config.yaml
bias: "none"
parallel_block: false
weight_decay: 0.035
lr_head: 0.00812
schedule: "wsd"
decay_shape: "linear"
final_lr_fraction: 0.0
train_tokens: 152900000
dataset: "wikipedia_en"
Each number is 500 + 40 x the weight over its row's rms, rounded and kept within 0 to 999. Layers, rows and columns count from 0. Numbers have three digits each. The size before them is the row's rms in percent of the matrix's.

# up: layer 8 MLP up, 512x64, rms 0.212, rows 455-511, columns 0-63
# down: layer 8 MLP down (transposed), 512x64, rms 0.193, rows 455-511, columns 0-63
up455 100:519471483546486511508478475508471521364542487526537510441536469471545509458502509486534471454558500447544517514558467485494457557473521531491497459436508520503435438501451445462530485515377508
down455 083:501451442496428486486508441466459521484473544475495429432574510536453468543510557461561522551429444537507472448435530471537516475505427475529516459568515483489452497453486491454483516439477485
up456 096:510493458552447473598551515576486473521567514535535469451454461454525433511496558542510462543510523533575564485501497432509485573470510488512526510497486417537473472501528509506526513521409522
down456 081:526539468507537421466492531491517431542399489453506496477525545497441522582572531529464490471490461521477471473474524543459452442422532518515517527542528573544532531517499500451542528559552514
up457 096:403512547507507432488503500535465542419516481514541476471485514446479451463550455487491529519489495485463589456552547483431494561505453512542567466455573490497475518465475462515502515472588460
down457 098:543505431443452474519537494460498502542484482474455508507530489564549469513555552435496541551424493526562470459498463504510540434471426482496549449520592477495470487484429458496435538453479503
up458 099:536524502539417453569541531494454534493531494398552510551466481503425505493503463476470494491450489493469452472433558520482456554444482563534511467464449494558456484509495505443456454471442529
down458 090:508465461505494509511488564538556478474506467485481533520432443482597448542518492542567494499496460467544462487541467542492505449503473425472499520548480535504493523544531444492472409374508525
up459 101:479497496574498407509479532580558447499536495546536451539513477373426462548526453503531498509546446490474454489547492535501452525453476511514510497469461489487464483505447494520578455493481467
down459 125:553474535490470486476445500485433449487571501502479494447490485503447431496497441519493486459495503568552576538519543455515493434482389546492512492475574481523491427567441514439512504516485500
up460 091:577584420493480473560549523466521537476485508482580496451474503488487553556526526452488528455513553433453520541506459488490543489547486512572524478495479543546464472417441452450540477479484504
down460 079:451501547564601505457491519548491517504446489595486455456552458452519489504482518569491498491501493538529487537526546427469462516544478534537420512512440459495491571462558535520463523508549543
up461 111:462476489567518475541480473557515551465474546479565488521465499436486513503526448490463450497492555504468566495558554503553477447464495537559566476424473504517459504515492474516528497404431583
down461 123:458537447484504501535472541521526551496403508496498495587544476531502503448454496508432477495508528567540470458469481423480488496515490488585499504564471405482510552502573497502429502446450503
up462 096:482458478522546474445528511478521457533523456517476447511529448551472427482501502435511527447503517541483476559507537547451506508405469557558554483470474431491501470454391467506524460538502560
down462 100:470475542544495479441540462523472515478463465506502474531564559533499494474478530473475499576516485483406489449558547511521493448517570493514532562614454520479503404520499521480518490506536581
up463 109:457475499540502477520547501561412498444501478468570458492534510438475501561494473508494502467498558482491568471534577525453477594509509549558469476455472530495502428511493523473516417429483544
down463 134:603473506461531491569459499464481502492476526539516513487505511495513596537417484593501497437506567475501414566546512534500543564534523454503492525525533481506476513449517559534476521481504560
up464 091:565491555533437488550465486519515498449496539524526543533504456479517440535505473485522478527517570621554533520560584463466496499459489548497564468489502453440465457512493491463495426523448472
down464 099:465522512479577536470513497525532528478541455530452516415506456536487481478403467474525511534487510432438459491513430478506483542526520552492464498574482559494400481464537465514408488511538486
up465 106:469507475511491449477504481544511549521491458478503445427487484543497523506537493507494464452562578452528505568585463574411527490451462500494515450477515478536457488480486429404481491442479550
down465 102:539423494520532468486519506453472566487498531533524455513522429588471445493457453615446461510533515483489495540572534509450519498533472478441463536459516463445488506503573547522507531485561502
up466 092:472467487539488422503516545537481556438483541508496431519461429480477438429538512464468450464533625475512573531499472450483477499490502569535500546457507527491431456527513479514516491480534465
down466 099:464446509543529564455467481540504469510548452460517577489518507530463516464464476524526534486477425448467450535469470566465524509536544465485510576509485545503455554404525503461479458525599514
up467 109:418529531510454494517496613466420481578509522457459477438484497523450512544514524518518544393508486495493580521528481489478488481464520499495560525476536478512454506465478449418540468480512542
down467 103:507527489437480410495499501554501446428514481513485512506552542500522507476448463506465449544473514451465417474521445564515461503507602470475494475551522465523451433470544563475482494583482478
up468 085:494448458475504517543524544474533440530552519463539400517475513481512530565590507445469485460472555549473543489557537531497516511564465471484521463551467523567470434429471505460461472514455528
down468 080:493566483515470542516533456430475507460429525491525474490520524454565495562548578507431469544526512552459496487450530528503532493582526444446496417475503435499562478431471530499542522488509475
up469 112:459496464515521421521500510488457567499554452445534449460497532423416534478531463489442509442512547480444517486532525497499482510515465569509513497440422526587473462479455489449522507428519520
down469 122:504509484571535463537560501491457537546490504515525404630522519469561473518553488484449496511483487534492457503503522529543506505472507472460528381503523428515516448500496522483440519550444499
up470 090:470538482540461420500524479468450520480507554454526442535485503459476542420475521534554475416458551478406511528485535489449460523518515583554561478500501517505472534484477509541523520446575463
down470 072:423501429552514541446486466533486452454504485474431469509466498573499432535473541437478454516506479508524522518407426488519526434498411520482523451520456425479512462474472490489457494498480461
up471 103:489390483558447488519461512516434504477553514447510526435471474485465509475511524503515528469554582561555560523554506473544503497433436492511537471492444548500487458467515486512523457418503563
down471 103:475500493477482549528501538573521568542468490534530496579572564477463554493486503524452516475483446422544564494572432533460490490562486469472462515449530512442492479510553528543422531523488519
up472 119:482526458575522503496484482486455457401513538473502478528495503413434484548527506512496477512527538539522558480467581493467473501446430526649502474527479496547474497519493496437531495471504511
down472 112:485446515437475513496536522445504529457559524525501504470529541497515549492386513421566479514563445484427500448488450509551483482443528521572482564514544519513460584478535527490523530475510480
up473 112:414505426529464460490536513493484474542528521481533488419404510539510460492505503422501450461554481525482469543516494514518535472444527485540593445493563415458486478460485459465538497495488544
down473 094:532520588494498568517487506518510452465529515510475585509488442462573459571509449442509434558468471502485435512442515475517396509526587518475473445500483500552510510511471509507459523474457483
up474 111:468461500584437504490603526556550531504491498561554499409464452490444458527530430490501486554468458481522584518566498470472502517476516486537591452516513479475497472482466517529500458495508480
down474 122:532411470536475498423555448409445482552516502462515429516470463511525480476545503529454543534526453503489526471455552538474559450514437466479535457535559432497495524439470524465454484510520516
up475 091:492545510524461532464540558484469440480582516471508538527462463508468452451545498478572528583484499507517570483602538440480499474471502469462507430485494498498436492534482514485558499518592448
down475 083:512444488483548490533428511498553455506437454539530441559513496454473487504535454583501520450417554537485463490496484536565515508480523501540505470423520475574572537469549501550537480526488557
up476 086:463424472532404535504589503452421533513564491441499494546474479461512475455477483494560518513387505502491510502543553490497491502464466515476540510534449436452490467495475483482581460534506519
down476 076:518538546597518454501513483389546489520490451507474525512485500530481436491533521488508497495470509502523555554449476558548560480455509515530558491534540554530485569496578451544505470524450417
up477 099:482478493564543518512535507491501520509621494465481486484552491455469503468465488492488478484500557492455532497513503386500453483472451546515472495462459474532447491503438464428634488513528453
down477 090:478497573473491519497509464488470497527443461536512520466548551583563456524481495502463508554446538527512456540484497472504495447568544473543430482538558465492526568517588545536459543432490555
up478 103:472550523544501479479498556448495459493572494512459505497491469469407466554503468439523520505524580500560514509530417490470546537420460493507475439510404486477504468473420483483524460523470448
down478 105:506440394463426464439475477514479454526518536487421560526512522538575454511558524510452455501542498495493533491461492452511444500497509517497451529514552439514450533531556552458465573480514518
up479 109:425526437550521493477531490558464491468502456495552474447482504504512472503529515422541421499559456548522512504518553449522522571497515547490575475507492465498423500514450416501559507453426495
down479 107:593461476577496492493546501492516551530481453539477470505481510536572474515564499483476478431496496501517465476491496550529443552491503537418430406488542499533542533519514503490524541404434521
up480 095:450499495561478514583510511476456389483468519489529432482466455493503495562514494535584539492509540580555541504486500423460480432479499510542489475506453450529472466570525478564527465506500518
down480 087:464525484520437479435512495533505497508435480482469460511544495483450477485440542511500501534487433540438572492495602522483514522559472548517469493486453559508536523462468488569459385461443489
up481 089:431488475541482413503499507573579503551460555461524410509491495468494470531576514457527526528486547487463581556515484443503494556457550518518505521532447500512478522494485509497470479543533402
down481 093:563481517534513533522441391467516455540482474515464518492474548517540523540518475514500520504463502473435480555459430498550523578494550569491447451492553496523456503439511581458496463542479439
up482 095:484483505551478543513501553520440498503507568462539438466548445529477488510530451489532535563496527475430502495519587382489482483545540483458538509422423479550459453475489481467534468478518476
down482 106:493452544544493449445495509447466431474513495497469529483550490493433509471496504535570482618500549515447480501524476459514457559493582532546514536442522491507496517502548381482532511511525460
up483 101:493503496521483498510544553475473517518524547427441435442441435435430461516479537439471479500423511482484554505527474470507550461435484503437500447485433423530469478433506490452488538480482477
down483 103:499529477457473446524536469470517507574496531515482502539549540486491612479502539463433540559512463551496464560566483505546518562494517508450468455507579399470521539493478560492487488504449476
up484 108:497528489506546455548501562546516457516485493417497514437509535472474480517566435442553559520473521489422512502550562469447408534458471514458476517496452448521462482483416480537549489494536500
down484 104:512446471506466516498543479492523509502542529451499444578497539542469498513466526469524543483532503413453443461503500505467551453494465561467500551480399434539577421568520502523469554517463505
up485 111:491484440546473484548591505532495568541594558505514477541388518460428456522500530525515576505487543496453593515517519466516460500452496491527537482497476455511532489506495555456496493504531461
down485 111:509493531534515532517525409522512432589525570490493594536497509502518487501561496459525547495462492555531566477443533462490512488520470462461500442540473430474564555541480472512449484487433455
up486 101:512460533522461471524593507556476404510556530496476418501458491484479473446519411512485541488477494531489463518431488474496506547546458482553548468448493461479455423471509537494477410477479493
down486 087:551507435533484444544453429509507580527548508537510439424485473552514507517517493544533508430511524466514449523522499555496593485488475459477509595527481479446452486500540506549470561496557517
up487 112:556435468550489476579546469526433474511560525446515511500484447487440470537586442509562476488508504461463550561463458516501541536473505519468558479498441491511483466472478493438485489466399492
down487 130:475448465546569505511522487439490527480583516481513449459494465490441442479551524543571470488418477517476463519443486453531510552508552501506498586445479555545514545552561470472497514454520549
up488 097:535455439508494426500497545487525450429517484478534507522490523427416467436532502480490528496472525497474519499459502469527506608520482537589518509470544515465414513487435454432523527463548487
down488 082:476521544402501479542467508520451485558514480504440520472466465508569491482547440515482499440499552464503477547536473512486524416507533434496496565524469537531447486458596476564455511554552520
up489 074:470481497499510506544535520435469455500476502539525444551565508493509407451507540538547548438498534458543587477516460436435544502481463470490517498536452542539437455455479483415479485520495444
down489 070:479535485371534433448456549511550518547484558471510457498515475481475465473454495571458467490484439548455490517462496466614489500469510530525489566548529518498507557532480468515523450518468481
up490 118:493545528507493472519522510494574528456468479510551456467521428453475475479559525428513495522501598511547563552537484518520513542444423529490484462489506411477473405508479508428521501465550489
down490 127:586475546515429477479504442435486497518454486498492433509522486501492505503566520467467466577511573490545491574488510520473434476505510454473527561528557476504543570518486552491568469568447463
up491 109:470582511522394539532619524520460478537510554458481463480509475482463499541516472473571482484464529447465541451529537498449467523523487479486505450563479474514458428554430471477503462497494504
down491 094:498599496600516461540441485522522563551467511444535500575527489550495501530456481484517478488553495523528512504487510468551491539471499453489552528462511437485547597534463576545475533526449485
up492 107:517484456530508490510464533502501480546524490458545430502413518436489515539585505552523495469488526499523483585503522514426517484476518595463603513425474447489464488499488500482467436529435493
down492 124:533437488564521482418496471533501468591501487554574510496518487478393515504540518517502523543486518506486504449510568487538513536468477529423460498437459513413434523540549540524455527495514511
up493 106:471440527538455461512524535518476478490560535480529488503513514480451439489560404511498541482511482542513534515562524470557443549477488550412518507482404519547454490470529529439576434520489497
down493 115:506508470511472443556503438500475452544455522496521558480536521561498573580568528478511485512518566509495502479531531443453523518596527483484494567484520448527520436459544526541427556512557494
up494 106:461493553544459412514515551560548517460453527510494497421478452525459498531550489484574537520494595481458496527518488519388463533473503442520502484481491493552518473551454475474556535474532537
down494 095:555439521452501500527459485485530530494498425463561462480440488528432505483387538546543507406500497520467445492566527550462508506456485514551499526572485486499468532517569508498547511523561478
up495 093:467448534504475518500496571448487446486462509512500474432462469404434491494533504467431485474565515510535479543478525446482529496530495518476573456551498414567490528446485524510578445552511528
down495 086:498505445452488352531482466456517475521486520477485556522511585588513494500556526429518524475426506491537490505488414497531494414511527491495476508491511484525565488539527519545482503524523550
up496 110:511507510584465524558512514505483539457571505435506499473483500538516504519523502420450497453470576459498504535485532542518521491452474586490529372471464432490493462522491480441522457433505534
down496 112:495542440546444426485530482494469514483533533494506450516497518480432546485475491472516504438390481520493491502382501475534537514453468465502452517498524533456577511554524533440530491490413528
up497 098:461474506531537529510448474483475469466497571514561407451480501501418502580523487472544533511540513468536578540516459482509550512502520473537544514464530524437514422467472536394502534460483513
down497 095:493560543543477472494526472439483549472476512484473448536492572525506501543518503508498533538469414548496514521514469443475584468552543553558535493586491513526508425448507469502516525415570538
up498 105:511500491529489499500465568473488457494565470432526468486481511379391491514514476533540466545473601538491549527509519435477457530443466490490510490493460451500478460486465539440529446480487459
down498 126:530531541493515508530497492502539586519461514478503435583535521565467516443483550520465527488491464488506419499581439519539455515521544529546583461472574483511526459469487544508412484538490537
up499 100:499473574502515437513467541456465522541517486532533470479506509439489467552524539583504484466501542539538548509510451526471472489452485502529579486504464422456391484445463439475510414453500503
down499 094:485481464376518492480487482511523502440602547515414579427529534531483521428530530512447537499504490466505463486505490475564515507496488524540518436504461513437503460488461493471512570514446507
up500 104:459484541496448475536532581523467470514517557514458474524440464485439454580552471446601476483502539527451512512515551498506590500526460561468512407482496504466503481446512516466496528514520447
down500 103:484520499546513459453537531515483546521482492491458558531531500453502466532586519443414473490506491418486438460529524512512489418557498461393421455509532496496540483494534449510439495474463527
up501 101:501481484569506526547486461544456474443519499461529453448476408474532444459521537516457481509526524469522545466559524467486558496450537437495612450451495493499499458508476437457570481497444522
down501 098:454525496450510417463511506455445425503512493510494491488520475508430520462464536482570512490532520502522498427492459477490603464502441584529524483467444614489493492446522471528450499519451489
up502 105:445517514532464506479573539504539465511470454487519437504453494467448493530538419555553474442479443477532517542509487512464426444506475539469546511450500522434408465459447465488476469468435539
down502 102:512467390575442530524461449401533513523464485496517481470491493475527460529482561582504483562485544573533495471489507491443537480522467452545491541490477537519586462486507544478483503532452468
up503 100:492454489544481472487498551572536497516494437463518485402492547507495477543493480515539483448530505483469516524463512542409513437439480567464570487502497433443503500500422440458490440431470514
down503 104:425475498561422524524556527529466433534512467532506495405531449486521482525563530447493468475549556503503473484440528515518530431536565515462461455514422440531538520499502532490528523478449458
up504 103:527460488511463520522478555500552507414485563451491407464443472508510481506567511459482504478477509481533534465595484513474434545436547493544509547523438492489446518546448468439508429509463489
down504 097:529540463569597443492475528498544483481482481488436463465500471506501566511470389544508465539519549476452564481426500541497498488481538479523486549434559578535532499461492455499513478494440496
up505 091:523508534504459486501455593530428500497519562567510484516517517418474461465529397455508527510447503534578512556557541489524483516512493506488576469499579444454470527488474459468484511540548504
down505 082:493586526408552521534500533523571490498508491457536569506556547495451556421450563514465538454486484528466452509473429494526527553541508503529568534485508469475542462488549450536490501517457470
up506 101:467452497474540525523477518529495575541496525439462488505470514498503471540476508475557481448522516457474561519557568424439439506488468566497549458498515475533433439427467521443508461421446522
down506 098:533476508539510543543514486437565554566501509505467486497553509483563551518481475485507480585440514574572477531501478485504509454510498473585467453522625581497498521473547486534499520530512483
up507 092:511416538538455400501543495530504486484497495551504437442530500545543500519501463505459474454531581473508467501451546538461475500442498578472533488453442473489499459439428521453480482531449444
down507 094:506526433471508416502510537492567501492479531511479530612527563454508542527450469524511453457529463533506504530472487544534466540503594491485409462449506474458413540496509549540528520485483491
up508 085:432479409578521499595548532556500535495492553442571471500504562515514502517578497496512413482443554506493492453531537515475482536538490471517526548482540449521485497502480432514513518555486456
down508 091:446446499487513492493453528504514459535466420550431508515506573465514536474448556470458485541531472494509504529510510577494503496488601422499556555513458501547504494449599535484497549493515558
up509 102:477461542556511525476444543489566504478531514467511475538482484477455465577581438433493478423529533449509508491481479489447441542478483501499512486511460526519489473453420375466488494475484556
down509 113:468581544524491478519491474492531506504489555524426463410486506510456425507491469506471511504481471486485472395441472517493531502496512530504563438487495440592603487540579470490477492494486505
up510 100:503477485535510428523561526534489511494514508513555521390521439471506489454512535513550557416519561504459517476539561532515482567494504500515536453499501499445425460449427559473558522479539468
down510 100:495492433524431535509478521478528525527515479538480523539468505553524543533482481445405549485532431489512451489614527483451497507544412507441481488518511525449487445546491560415513517483523504
up511 116:462498488534442511577534505520454470579491521553480472546508504528481514497514483488520572484398446531551522510524565486409433529469472517572546496477488508537472473467431448507480455468504441
down511 118:531451490597448413532543520415518529535440589545458460538520534492462460473511500482503541529468463541540474473523541495540447454489465435471528460522475462466485490583526464519485510529480522